{
  "norm": "rmsnorm",
  "rope_base": 4760.0,
  "attn_scale": 0.177,
  "bias": "none",
  "lr_head": 0.00714,
  "schedule": "wsd",
  "dataset": "wikipedia_en"
}
Each number is 128 + 24 x the weight over the matrix's rms, rounded and kept within 0 to 255. Layers, rows and columns count from 0. Numbers have three digits each.

# q: layer 2 attention query, 256x256, rms 0.104, rows 0-31, columns 0-127
# k: layer 2 attention key, 256x256, rms 0.107, rows 0-31, columns 0-127
# v: layer 2 attention value, 256x256, rms 0.0823, rows 0-20, columns 0-127
# o: layer 2 attention output (transposed), 256x256, rms 0.0617, rows 0-19, columns 0-127
q0:132138140149139142090144124138135118150130140121114133139124142125134151109139145137128126096120122115142118126116137140160112129111141148122123130146120138120124146135097123120130146120133110140139134148127090151136122148134126122129143120146134132124121153158151178112151143137144125151124146114160102137148157146162142122127136124157119128131099133116125099097129129174085087119135
k0:128141118118118130114129115131157117109121149137087130128117144142162112124130144137136135130126134142132172138095152104111132180141117144180099146144121161100121138139142062134123171138090141164116109116123103130143147106140106149139154133121136139135090144113131120122131158120108104137101116147133125126103161130133145118126083119115140126103131111087140166135140172096109139120090
q1:135106129119137090124118136068128084136119123122133145148137149118095126148137135145139116119155131141111119132123092145128097083126167159115106116140118158157132103118129096137155144138128102130140134143143149104116138085094111182123105112131130136115150146103113124159102113118130117074141091106103142120108133110136153115111105162140101135160113146131138123146115106136137092131140
k1:103109127124120135125144172150122143132135134125096125099105147104144083142156121126134116149138147114138114157114126120121185186126122107112112129143150111123166153126120130130134120116077127154114146157093141120158140178152122115147154127150127170135120104134100153072098127152129174135100114126104113088136169142132113140124135115186114136112106130110096100120119092158097118106141
q2:127150143116128159115136157189122135150124137124149175114120091143131123092132113121100118142130133122133120126151140144109168117168121136133148115113173092107101122109115160139136118140098154120141122104140122153098133163148095085125168098112114130124121106129136085156129149130152143135142165081112118126118119115117123123118123122128147122112137117114120136086139142141142163125107
k2:141171136136157128118120133107122096107128114146137136126129126126108129140099114137159109127150155155177183137133141132134118071096149173128093109139134121108158116165144155120175206150146128119108105121151124132095141151149138152118119146113132127098119139144157130122133127115122119102125120151119146127109107112115098147128127128093123116125110109151157110119152114139106127133106
q3:137129117137130170113138152179140113162111126120095124123117148163155154121134106138115155112133108101140112116140162124121141104105133142160124103137107142097116123125132105131125113109130124128151152137139128146135127138143138090153165149113136130130151105139129102106102120153147125158134157129108129113165123136130154126141128131143126081093116125139138144118130135144124121095111
k3:128132114116120108123125104116160155150110173108130148130140152150116122162128147118128117120137151120128109119123142134108110161134120106112147138146141138105120116151083092156161113150091113135146112100158135149131136130113138136100112157132142140151136123146088128134121133097111094155119151156169110103153108132125102075105117087111142111126150128100162113141141137081152077147088
q4:132096129124143129154109144120127160104130124131136126139114141129120119131151108119132143138123144134126111162139126149121148087131105135134109134110140136126137133122138144121118106125129119139137102130141092117121094124122106128130119130126129088156102129114127144120144119110141133150157117099131118132113134132108118138108143136101134124099131148126156135132125121150122142136124
k4:144126152134136162127139156109106108084119129155118114110125119109104109113139088130144158150140131161107155146148127121117130098135121155164114178113119116118121117114139132127137147153149151141148118143106165138105125101132114126119134113123126153106133129134152116137123116137142092101141127128137137099138153121149138138120100157131114131106149134161130138134133117131118155139140
q5:129165160118111142133130143190133172142142136136124109099117089142118113120134101130107145137130122099107115128156177148115147148129101097100143143139133117094127117136118142146116145092119127112168125135124115133134142093162137098136144132139111125146135100158126107106107148129124114165126144148104147162142107095111158110113128098121132104093127096121077147086161186151123138125146
k5:097105126120158123152118128125144141130119132130131130106123155153108114108120123125126144113160146141153187130154153117139109110131115125135115131150124141143092125099122130107151121109084153124099121118138186170082106128143126144128129132137130144145147139151128166111149167113103102147144110119138128118128154108166129113144152116107122137100119141145155116151109163136129133142105
q6:121123119132137145086155143164102149144148101097143071131119081153147143121087123163082114144109108100102132117128118130136131149141138154189095157135100121137117114135129131113143120140115166124185158107117101127147157134160149097116114118129095147112117142129105136141106119129116132124128134136133147103124106135154168117122143113100117105147127094132146147117184107145126098130119
k6:137141127145126160125138095091127135143133145156123143100091099144125089133119122111107143127184163139152132115160132095121120111135121158135111130128129148093090068132128152123171118122106149068147138128140154141120165133114137109118147109107120117128143122169143142122114140119096148124137136124144130086162137119149096137143125136132148146143113147098147117098134163144157123156140
q7:142156125142125112173116111065115126136107145146114103120130154113124112115145136089123135126157122139113126092102115123130065110079114138158116121103103130148117127135118127128144104145147116155127137132138109153148124132097082144131134127123130117124114141141132120148141147087128140143148114122108126119111111110119121153176134131122149132133103177161167142121119120099149082167133
k7:118140141142109147125146148129113145144104118115142121141120146088136136149094106121124118107127102115125126092141118100152124129117117113066137127122108111134131132127122137146083145161099091111115127134107093101127126149155146121099149131159148162119106125107164158141101155142112123118136110103144113159114114130154104140138060127155117132158088129142119123151171087097107122119104
q8:127119112163115103166141125087109089163127145140127149152126142104128168146114117114147112139109116151151125142150099134100127134147134100120117149141136129123141103147138101155145110128137110125109133159130125109115106106111105165115123107122157140166126130131121140124108136131142127119145109108122121127155115120132073128115130138133131128152127121137176119152154142133157104134131
k8:138159142125127142092124133118091137132128138125122143182144122128136125171123119122140126148118123128136121132147136173129147092129143128145160138119129108134139117150118147121090092124143134103136124116123109111138144110151101134137150147139140124113093115135125137165138113163130111159130142119110142153129155107114144108129143147117127122124122144095148137129107120147097119115148
q9:119179141120132126156155110124130105105107135148121113152114111119129166135118141109087132141139144099116095092133133121116151122154116101116140145148146118114109121121141126130107105105155125116108159129083099162155134135111148122132131106138124152130161082145123110086108108113143111134101176156092122119152122099132118109101135132115149087120136131159131122105154129104144191147130
k9:148132129111138086087114134135129156095104142068104115127155105173136145076136132120113117118127084091098101152101166169131133132122105122181117119132071144107151144100152132092106116137150118177135132148160148123086107120086133149117127131120116156130136155093113124147178132105145109154121124135142132154106151144125144107125140125136135110076132151129137167193126167108139165087094
q10:139148111140122122131144134090116133113122133125131124135104164124125144133160147118128140144189120135157122102126123120107120110116128126138117130159096119169114110118100123141131126153163106145102149112115087127124131124070130139150127140104125104093171097114146139119123090107110158136122143152124107100132128114176136102108149106120117137093111120112158129138145114096130103134108
k10:167110142126106148068142092139114126130123115132144119083140113133173157141169113145139084121113112176099127146124132137142153141119086142134109147126115125175113141194147128101141095148115152131135124156140152095121146130112141109089124120116124120126109116178183133118087131154101129117123147113130169145106090169121140146145112156136079178139152147117113107157128114153143127069120
q11:161137135112111119119112109082147127116113152156152117117107127127118117155171131081132138120136125141167127118104136106140134147094158112124128117108123158152141166104076139134119112121141113148157103117115126142114154167125120163127118174134140145164151156154098172133133085108119125117092139098098112122141188115165114133119146126151142159148132159111164112138101129129122144141153
k11:098139123150153152107092140131123119145096119119150119105142150163131110122139123130116133118132153116113098125133139138112123126091112125088111144128113140122129161126183132115111121126132098152129131116112121103164150155113126129090129137140123139155168102127155087152107161136070145114113110115105116139153149143147117183113101163158125126144140119144103128173089136146131124093135
q12:144151104124072139132153120103134161133049128113135073127109116125106150132146134111145098115103126110134151171105139141142081134107109124124141166137140135088135136110118178136098114112142108140109139097144110105136115151103107142147154091143115153133088119140156138111155144151087119130108146107114115113091119109121124161154118115130096127132122139129116133121160117156136153148132
k12:101108118130066106115135083152107114136168102103100095158154125132129099115101097115106156116144157151116132164146121107119106158142137131141138132171115094113151148138142145116130120132103114112175170121132102119092171149149111114102143146129144144122159135115169157133104156143104170117122112108127133110132153095157092122100149123136163129109129142105130106141119149101139110141117
q13:101117090113146069130139090099149114113116129130110109142107136106133098139149127164184091124126130145130119136163115104134145109146146154100131142127134135149119166159143129065112159165123116155176119126138157114155115139110158120117104119123108137143131159175124184101176133129157143105154132119130137146154169134136102125133123148122126110083143158108155088137093087129149151112123
k13:073133099117132109115133148092100118083109112127138097098122113135164139144136102146137116134118135157144103115132108128116146129154140119121112085109166119109152143119146129073127102101132144119146132125086135119141112126141132123117137087119149151106116163117126124104138116122151152114125100139131109132148129190163129169151151150143110153120172136158153144106087133121152136145140
q14:134099120117127111125135115124135098116138155105102121157090150130121106173136135084154147111138160151137118123093131103187127134093117141117131129120107150097084111135131079167135130127136114107137122194147125117129158120076106158137103155112095127142125136124097151141110094100156113099117110124126145134174121127170108142165115153150169164161091128157133123151130115097123120157152
k14:120124128096115150162174139111141135152124134119118146133145101096127168151135125131154107131116089092083168105110101101097115123114101113137107144087136113090128136152113121137098115166119125110137140127116144110109151156143137100134122117126127177115096129140144146107144108123112162145145118092134144180125105132130121134125150122092152139122170131092094130084125110133146136133136
q15:114098118097112150145121117150161141147143101137142136147080122136126118130112134125137127142130119116126143125200152104116134124133126106136139123134140131114156132137144134104121129135119148142116124112136129089098136142128175106114144148123154136119103096116152156151137128150137108165139111154115150153098158131121145112146111118106128134151131147092107138139142102162103143095118
k15:121143102156167155181132139132113159116118113152122089139154105170137159125124140157099158108093143143125147156116137144131072104129123130090099142122138172104168125062166169161105149120137115127121128124110170161176094143089158126146102120148135138125135113075123083129165118133108093123047112142141075153134096105156143128154123136106125109126162138137156142153122124072133111131128
q16:138144126108129123140142110109106164119161115141174114129154114121139114118150090152110108140120132123155107123101102140108142103120132099176128118122135101109145143130119175137140136102140126117133093148087090093153135132139110109143114108118113109129162121123146144156119114132156085118135127131121082159124074130111177131133157132125105130154093085113116109146106118129151074100135
k16:168157142131134113079151118141116116141107156134083134128122124073162111124119088123142176136150113154123126123138134116164145157142159142096097093111162149115122112154122132111074121154118198122122092177138130167130121118123111120120151147115154143084125106149145140118136138137118091111116155114127149110081095110095110139122135115138105130168106153141131129177189120136123118095103
q17:149135135159133120107094135129097135157112119118126129101083090100101164097086161112143140185105134172155128125179121131129170136156110146150134105103103129128138128112149154158134159131140138112046122106140107134112145099166146121110137112124148101120131120148122147162090112171128089127132105138137105138159109101130135091122133113113129112069142090178130163152130127109141142126115
k17:114165100111182152092102133102168144133104188125136165166158145150143112102130140092135117138159146118137135149155121114121131108134117132128093131098096157150165104112137104146157124122120156144136119111131110126102128132122127135135148174100157143148147135177130122171142119116128125130147150138135129113130147162128139093115127127118123153103135121116139107119117171116140135182122
q18:148158113129144135131120134155114175134139137150094142154119110147146116077101153147088136092087161145128129141132144129124140117159132124130143123135165105129131123117159146141126124126111145106147145071161123203096123103137183120178131121164131134136161137090127126111134154158094119139107155126123120147119132138091155124118175121142121105096130154108152140139127170116151137113144
k18:169117162130128146106130119120116108139144129129151135130139107128147141151108132137124110113083085109103081114134082141113142085120153130135134086110141144147104133124131148118151112145119163145134133142119110127128149169104093131101095137092154126107174102163127180152072122175141163110155106138085092188141130141123123132157136142127142146146126113094108118131128091153104102138130
q19:130097134102090124109128088088135129136144109093134144105140089107145116181117148119158123170150117146119116140123086098146149112117134144154135110134132149124121119144132121104143130161146149131098102117148132131074198085136131154129109166103153133132106125122109151158116107122139146146142121098085123130134133088131139105116126143162154140166124138113109154174159143132109148096121
k19:123100154141111164103164106104115110148164131112111161123096113121127089113163156069100110194124113107160072164121119108136170135147081118171157098109125129141108136175157124104188118145112120074101145118143096120137148146116082168035120153150114098093117098146144144163073122137150140115169102157095109136153128164132117140149078104150129155136105133109084104142145080133077138131141
q20:155124103153126128144150137099171106103096089059148110150118123138122125087129185161108168130099148093181101134100129151160128097084124127114128148122113141145118156140101117135142172138103094130116125150148066136077106151128112104129128128104141143075139101154145160074128102112106117154089146155129114105155123112123105141172081131133137121137133126154131115096085114066103118135106
k20:104126118115106151187116145148161098122189140140118158152172180139153118120135122144152169175106098090118141082146105092149152126133084114099104157083120109107144130158129134150118111142161095111119127144118134162111115121097158117147135138137116150142092135151165091148127086150097166106122110123117150119136115162160138104139165160095109125130132123147111172129127133091104147098156
q21:120128149125129119112158153116163062135105144143147106114085145142149159167099146121115162116132055140134131142097138092106150140141087138148145140155101135137102149116109137142127177125121095131126126113161134144150105154128134143152105115119135082099107159142128120126160106094168164137107126133118158081110144122140119112127125128142158130092157106154110138107139163134144103125153
k21:142114125131115177108127136133174142203097138118158156144157102106159152149128151152099103128153129112141068137109134105119153096096121087081109117131138152125136111085118148129148091157086088136143100083131114097115136147069132135062128149116181108122126155147133092142106093120135117173134121112125109138140087156119105133159134132154090162108148132153134148171105147095132129110118
q22:126157119136100125139148123154163163135096164122082093096095143118161155131110123122141102129141131147105175126122118066166170124154141148124145145126110139106112137214105131100123117139109160151156125097119141149139146127132105128133115141121152190121137140164092112161108169090141137130099156137070152075133134157143125103128117153121112128149112100092097144164148072151120121142148
k22:171140085127157102137113091118128134155091151125109148128089146171125140132110158147126128119145137098111127147111191116157109137159129150130141117142081123112123126100107152110127115101162123115114100146106146148121124061136157132094084149090117130090157121088153105091156165117108143125114071132112166158191148159116128155163102138112150145128167135115103126144132138105109141113098
q23:103144148099119151099184118111135117121105109145100132124067119150124126117118153122130131110157148130130143155147108148130125177128130146141123113126115167142109175114150154161090119121098153116186155135053104134117149132129157124126135135145137143159117157134134185154140112158140137106135130134113114103150164146130127153119105142192188130116152089132123152134097151138113152116142
k23:121064098107124103099088108178121131106094151129110079147127128138109112153118140102090140145111137130100091132114123072142115131105131129142122167126125091130134178179145130133049110083136135138092161130134127086122142152131141105123169131115126121143130132132149106104135157167158126148149084118103097131127132101172132178196134104131127106120134098145155134118108135145154107199125
q24:125084101108111159156140129120150098128161162151106159137099112108116116106159099101089120141139126095165153120139148118119128142164076143110164115101140144166099148144095131125141095122187147130163128132140093155161130139143086119112131118175126114133117133140151142106113134157098113132157156146159104109153107147116123143118101114116136131099171151144124101129112142105122133105099
k24:139107093125116121165111080116115134127130110107153124130105145170120152160163145098175174148122131101121164127116115118133168111163102064120128119153127146125136119140133113129096144129109154123117130107128128096094115112124107128113134110111136164139148150168144114110114155110135160085127152144079104085137125135155113125087166152143135084129134163135147147086112114118132104145131
q25:141116122126118148098088099151092155105132155139119125117145168127155143158093165108109122147170152139199116135117120124116124108132185120139145157163120112157174105100168129107149106076139119125054147134130111152171127165091135132129067128123149154139149141130132118105161160147122100097113113133145085074100148178111170143101132152132158112150160108131104118135184111101119138119148
k25:092166120146141138115148131160135144105149171122121120118119098139139095105153174088121129138129117132160158093137090134165159155156143102078129123130114160103113144098117138137162127165107132128144123104130120120139135181131110128149125146083170092106152156131127129132167123100112122075129144143101156157136115121153133128114165132182156143126123115110102124132114166166164107112099
q26:120117104148149128113161084120117133119102135124147142124120104141159161117147116152132149114127136154113097072107115124090134107116145185150128143145111127173124113104155113134138123142138085109142183120132176126141118122121160098097161134143111115086184120113114122148118118130151194105114164183082161091086098157110153126139126142129124142154140075121120175111116123133141104118138
k26:144089135140125119129126148108147126109131159121121119130179040093097139156145114084119085144137124097132124132134117115086113097146117119141106154115095147112115094114151171171137135144148119121145099137132121162174101136130088137141142087133140106110091157170127189131143119124116103161131126142099116161164131086116147113169075126128123147108164148094096130124157131079141145132128
q27:148092150083060115105110139108143093137144102142156137143091128110149116091150123074110150160150112158140081154117131132118137139151132136136139125156118118100121137145162119148135143128115122084113116134120130140119171112093150157082117093130093151135153103092103144112107126122115109088110126140148100124099134128137143156163102133138134102109132126099153147133148146133141105140101
k27:099096141102113137151150137150099159158159163134133146104144122154112151151090118064125100069135129103126119097113129142137158112118148102116128143093129112101134144128100102141153101109146172092133148145152121164113097147105104104150083071132193127133120136139077120149130137080135137127131144091115103138170128138157123118151130087124151096145156100084132111131102129122154135151109
q28:103152128134132157122090148111111090099151150108115167118140145117130102117114169108157114131147123182147109118110154100144149100112162103095171147138105155122091121110133144094090142097123116132124135170125134096154113139158112111103135134142082110114201123103150155119149125097156137173131129110154136183132152152143158123125117123129132094157137140142126090187120150117116142115142
k28:118129093117133101109145144150115127108138130102154122082113132165106138122179173138148144104086149164165122152115151127147121141112114143115114158105142162132135166112114111134105141141132121153166143099135158112095122078151106120163171145147152151145145158132136142126120081137137108140118140136158114105148127101127150141104124120168142114106128145109095138135084102193129168057124
q29:154133153169147138122148135138139075115120089138174143103115157145146129158091137180129166116114116132084133136148109142126129051097140137144155163138170096109139135148082134129106142133110089131125122153140131138132143158100124149144077100116132100090115133116138159146098111135123148131149132113149104183126147105135123121142157139085133132117156160140136104138108091174141132107124
k29:129182118139126151084110158127137137176119122158140098134143106132139177121136136119108121165128149178088096152143159134139151116088126165154038143140140146145155127096131126121128137106124104097155102134102102142127129125130102143069155142142143178070109148124114135182108113116145142108118093119076110115153113120104100139110141117105146108070131135125088146153127110122140151136133
q30:121134124116092152090139110121118093117128174123128136135097126042129092144158139100145129118080135098137126139130101093099120123113130148133157078118101099100151151112125129105144125118138151121095125100162099116118148130092117120110133152112121111136112110127121110169105133124120152122126155098154147116152127157128122139104122137127120136149142110125098131131124143114112183158154
k30:097110109136119138138129103121153143118165177122119132123107169107116106145148129119143108118105170112167148161119107134159115109125153163153113111156134150159143149152115134117126181131096142133173120150143139133100141147095127151141135173124124130126098148141132166150133128133126113138113149124155155124156162163111105186109155105110150153130102147116171129092138115117110125139077
q31:097106133142129146147108126128142088146167160095125126096098126134122160157150087117181118148117160099150162139128130123148134164123139173162123137125137122106182138145108158129153122140140128160122120157116138144116107098125109107125091109113093160142110145152106096134153134114178123158119108139161135104202087139119132117096150145104139081131138107149113109159103141185148121120121
k31:164121170126147144150111107142109160182093094103146151113147129114131134111116158174123122114113123118088137073115124137165180126142109146131133097101095101117134145121149096069107134137130119108124122100150124101100144129117139162131153155148097163068117164128152104149126161155113124148122109153106160133119154144129093121069135126138131138119150096119097090112129147097140139134095
v0:094096099160089137135127149067138127135173179151188162114146117145113149113139136123118099132125161104122065155132142162103116146111099152133108109100155154137132092120136141122132106150115160105075144129106115165109101105135126101134061154127134160116109099147142158077109142140097162116133168172105138132129140156137107166120102117119129123121141095081109086110156162127168115154102
o0:098163084140164159108095095142119169134149092151092130133136123144132128145122104129115110182130062131127162116134154130133132125143142118124116148113148135152119143130111129123127146122103101163136180098104103108170150120150127154121146047098121119123092100130109115103127147138072112109129116129134173150166126138085101122126144063110090112134131137128117120154128169133078143131140
v1:137141131113150102090108137155131093141155140116117125127156102137118107123136129127146145165114114186153058122129163126065140149119145145148105135110126178158161102158134129123147145136110131135110093174093161066155130122098108167074119132121156107144155086086101119140118158139118191147112097134138147114135107124077123087115132137108125128142103110097149108102193129085154140133154
o1:130127121131130158136143109135112114087113142151154159114152136114139140113145143000129133176161143129181136098118128102134130155149133105103137141122061090119114134092123109124143102107117104083138142135122159102125169124109127129109162133159130151127119095116106121117115096113138100140154144141115134134127156134094199134124096091153138105148138156127144114119105163135071137150138
v2:154107111130149057133100080102089120141163084172129170131120107161139160132138100125133134087137085146127120094129124115147124155119104169078165172100114115099130093140075131151221122129110134153144078161122166102076101108163112123097083138118098125150132110114111116089121129119110147115162154135114102117133184192111126146082105119135109130124119106131170067129152111173090144100100
o2:135129104092183104126144120164130150142123151101139162142120115174116131148151129214143132109157133096117126087134140127139129129134167128136110131137124132163118150078142134134114162114117122144151145090104101119135159150109142140145134137137137122075112121151130140109086116119106153106136116118120118161163088143117100144147080113121124113127142148133140161109143145098145114137116
v3:141111127126124173088114116148173126137144100122075079114114085114122121137120149121102095121148153121154156115140175149114121106145151142137170131116108090153121112144126116125126136122152144086119092122175156098139160126110113150158130131084105149079156118122121117131156140117136147145114114155127107121124137156126121109111155176131127107149109081140096163107136083087154106149140
o3:162139154133115131111156140114131111143137153121071091141126166123135105089140104117111151106149107124122095165119098132141112110122163125127126111137174137108121120133125142090165146131077114075141130114129149149129131126128111126108157126135101125176098116117138099141102081103134134160131118117128117126173125121118114113095178104158138145153141143117137137118096141115137118151169
v4:156125190163112152146121123146142136100150111128103110158139117069119081118113156123150169139115122106136125096123133139109095087096150130147099109074146098106151108107108180150111132116112131105134119123156124135145083167145096169085116143128117143141132112101137117193121061142113124124158112117088114111091111098125126120176132142137122188136132128118134132145119136162130118156129
o4:137102127121104111096147137090098115103137122119134151143119143106139143130160132077122132189139139146117108142199139126132157150112173130095133094139151086099143124149125125135136159106099098154114105131115086151124142126121118139122140181169106141134178149173107110108150152154109120119119121124137149100129122138127140148135115141152120185125142116137132109114154108121142164126138
v5:137151115095079135174137160159140101106121112116130134138132150121131106099101127138157113137159085120128081129124124152126182133125150091152123110116147139122126169106103126157111132121142093135081119191138166175123124128155155114103144173151156137106109146169148091149144117102142133124157122092173135164180128157097096106127100140133177163098173153117106148091132127126137115125153
o5:105170148136162121115113117124130150143114137137115149098116140151118075129168145031134138125107144114126116154134153110185121160106106131136134147151140123090180122159113150096099142190088145149117113129144142099136123128102135143119124122172121133125157160113109135146146155149185157167085129138120094129126168131149132134126115112064108116125123135127114113078151158105110107126092
v6:122155151155164135130138173118094108160121149134140150146084107136174096113099186147094136142112125088131096134158160106098093185128087177127110101126114117136097151103124085121110139144137164162121124130147140173153159140122090136177125134128164169102144115125101113083136077108145147124129101109140121134104159136108128093147114103093158159123122096126136161127104104138128119074140
o6:143115139139119103095114111142150157159088129170101121157125121088154126074160130106111096119127113134149160158124102107135137108133116109108124134106149124132107110145124129123122136160100097109140128123140159100125136126155149129126123107137128097106148160084144102115153122176104135083090140133113150092141113140190123166105105159153126172124128121125127093140139119121117132148144
v7:101161116120081134127098109156151131122140161101083124159160167135165041084153100108134116105101137131135161132182131130128141150128105121137121094134105148130124176124150080128146133126131127123138115134142119133145127156105101144138111154163132119151116160125150133095134167153133120186178156120126115083126156129130171118146163129197180108117116114134097114153123109128075189125123
o7:110146111139137162114130117147105101136126150162154149164185115164129133111128116127121093147100107127130116153150142145195101112125125140133055117122144163119126101157124093076145134124145135143188143128113137194108108096124074165134150103092110126138135123122092112109099131211131085119128115123141095117125111119135103147152136159145116171141132187122120153107120083160140137129059
v8:136111145092166130127126154141105119138093147128161132170129131109117151146151156129143150104134101123158117098143127125132134141123152162099134174104108157121127099149113082133141141110147093151153130092117113106161188139129166148160139138132137141083148117120090117132149140183114166127127210142148110137120113106098143122178113156106102133094098156121088137131098131141178127149095
o8:120122124158133110126160134120110197138135127136127116166144148109158111139149104179119087087089168130103143128113145156127149128142120127103126126099118106140111112121127147142147139145151120116147128121151138130123132098086127124129170151139141114123130089129132101125132111096138167145137109152123150111136126154081164149119150165155131128117115154094118144121119125123124141113135
v9:129153109126123113170141145182153102163139121105114140111136122097091124145148111115137137128133146112127152125135128180118114104116088128111114109144105133112137144117154114136134120112150131111106139140128155157117137167107121123181093146178130112053125168148120138125100061152098154128112089131138109103147088135115130108137131134109101113108130152090155133112148132161071157119115
o9:127170183095168121088115146120105170115112082132155119117102128117100107121140143128101099129135128115107122124163129146135115136156127089139148107135086159104132132157141108142122132148145108104136137127114136100104140130171137158111135120157111133155074105094122145124126117174112129131136121128159132159099157149103077111155145140088136159131141144156113109149179112140158122098118
v10:109087133138153143148150157136095113111188141148093160179147156153157123133138128133115143121117124061119122113112108143120128102127129159104180172116125122150101101153111076084166164142115187117163136151134149078079113070166176114141102106193064123128128180146163108108126136099174127094108137129116108167110115121147120112123144157167115142125102136153149152098117092144129100123067
o10:164124126157142154111115077103163118155134152114158120122176089132125121148154152255120131100149086115136096146178095101135105083119140136129151098131137110131100155161098138160113150160102112122156097138134154125106142161093112068165130112115127133121136154151120148155092107114141145117095122109082167143140115114088143112198151131158116147143092122148119102127107101138166148156156
v11:146127150170121094158104116115092098103173119109157121161144143130086140159134097136137124130134121092115194114142109132120119059122156109121152086105114099093124166144133112131123134173166090111118107117146160086097107069102132096161095131126138109134089147120103100144136063109146068130113157120113137122144107100089147143110196137127110121154151121143166101110146119189153077138088
o11:140119100092104130109165125162146127131143134116185099099156130137134118147083190247179137174170122139107135141128085130144153150138208124116109135158107127106150119139132131136108156121153099127133125116128133151139164150136138131162177130118124113116145122145092099122116136093151173138109131132123135133131144113131133143185146125115139136144144111162162097112118133143123116134141
v12:136157132141184173112123107146148154064139113149136124136118122103142158077140104113112163147140107137083088176133158161141086129125118148116125119145128146140100115124116108147137187079110155132124103164094120086120143156094131136102125096124130198124128125126161120138140105097158145135153088142119116130147118088147152114149126114137105148092144094150125122129145161123098139130132
o12:146085104115102129104109126118147146088149127153132177122122130124156126100147117108132107132107109085145170120134145146139089143095101135098115124122135135111135139138130098090157108132124125152183126167121156068104141162111099091127121146135102118125130113133134127153147136160128135096105159128169132131149143135127128081122153127132154146107097106081124106153154136122169133111145
v13:114112124146087094144160091123132156137122133126158127115112105137156131123108107127144158106141133067124156135117113136123150093082157087111132135144084117141114112145101113132162099097148120153143103119120075085117119144090163145155115113108117104164144159095114114054196135124085128147138154145162159131078158185151125116126123114132145128084139119130123108097092174110094154118096
o13:116146109147118119143124184117147146108129108105117131144130102168167157117113156255105106141120068150127141113098174083158086095105112150106120127109176156145106095144111125156084138142122111121105105177205150170086137103115133108077160147111087117128082101148160154115126129126101097150098118151117117137127150152147104145133140104116100124135122128116158132159108129098117117119088
v14:111137133089133092118116154123133119128083128164121131125107170098126067145126136140119097159194173146070078131103093116109090122134180194146072125120165133098123135125138136081148147140144104124152102158124139131149112102117145109105109112167145150134147086129126106167139147149136135073162111124127115122099104138079132105126149154129129111106134124119112137149131109178123112132108
o14:169102116143128121147111117121108128117151175155119156146112108102137120152130153121138139144119099143147090155166125121107134152130146157138133140104132105148132108120104103133148155088139113100074099106088131132119130087098168161117161140123147168108141174112102141066113114029147105154145140118114139117133137140146152060214110126107130153150135082074113109142110142149155131166167
v15:168143140081137152141102170125121120141111128146146123167122121175125162146126149140164178115091156098122117136123111123124132135118127121119092117123136113099092130152151115120068120103139088114153097074149132173119115143129100108149100112131111144139076130095147143122120198108126138126112138130126113139119154124130171113141131084136099157136109134113131119143138135145111151147083
o15:123132128146073118146114123122106119102102127128129102134116135113135131101105125188142132163137092081103139146130143149114147165147147128078125164144122159138133106122099127151118120124142145146094175129130134118142113142112116124113096167129141158139161157142103152133153125160119129125159112162163135115134114125132145130126130113103107140095107189122145112144140160154131120092102
v16:153092126139140156127161173155150107153109130166188121143173139117114129117128128121099141153121142124115097137114128124157116158114173112096125171109129095156134150131129134157107108125126084122129113100127145135150139107147134091122134066126114107132164105085156136082132134130195113131154097091174165115113140141118126136126150098161142104117103103141140145151101095127169167142150
o16:136179112114109105105136094128143139154121113152134101125162093089126100124115169153132142127177130109110140118095168124120109109152109154104128101146142133146085135137138162103125151151124139164102107065154139130127111130114101120140118171110144107175102125100112126131138135138090132132118143167121122130122109118087157092147139138146143106163122155127129143119090117141109093132167
v17:125139111145120146102111115123140149135103108126108144125140152079133125165140128133095113118143119142124111087128104182146091106123123107124113132122113166169188128104150187160120143092077091150092113148138165105121146115136100135140097191148144115137123117116112138143080109119137154148106137129122156142148128174128115125110098168103118160112170143133093121142128124170169104102133
o17:122124127110148135089144132117153178102141152100163115137154142115132094121150119092118146151122120163135154111121161118095117155107094126148138095139129130092138133093144112107132113139110147096107086127118134103113099155096145132098138149121150110123113128152131114095123140098155127133136078118125153127135125131127153116117162141127136124144118097085107121112087155155160174093140
v18:090135121132136131111134139143100141061168155111128092157155145158130128134088099109157123116130122147133124119156112110116121155130140127124165109096115124160136141169135161118134173114121158120137174120123096134127164181173154124143097054163097118125109081140158151091147087119125117105159168114177118109139149129137114127149135108080086163141135125114113160123147137110131138142141
o18:108112108121094158135105110138128146106158125116146133119133142113171131145132112153075138077164111124151123124155152154116110152128111152121122172130111112135128097151150197161078169199134129146134139125116130133130134132101132145167131151137148135089156142155138121139142180144126125154120129115072121152122113102120122126109152099144159135139151129181131127133114093153133111152113
v19:143139148155098088131168165072129137120134082097162166111140124095155080135103107136133117124118133150133093143079137151150158094117122086119122147151115099139106090147112102142109121138129135142110102168146089151167117126128117122068116154114136146159096138123107096143096146105115076139105150150160144145107102153130130108124101146115148178118136121127163158113116164129123103139112
o19:106103105147131180119117126148144126144131163142131129115123139148181122140118136127132104130123156142185104148075144117132136134077113155118104127130123100110108095077130132143112100119142155185135143145162156134131106190159103106087142115145111118181150123147145126130118162089100138132141122116137165111153153139130125117126114123136121144157127125180084105158121130118116126139149
v20:108150193148161137128139134142152123132131104115122148112094146154112152111120129143121101143149144156164146116136151103122093127147117112146110164116115074176112084144120126115117113135168092150128064128129131101101171121117143086077129113091107099117156136085130142116092119193155138164138093126110117111063129123119125125099142104100106136088074164137130162135169141146127133127167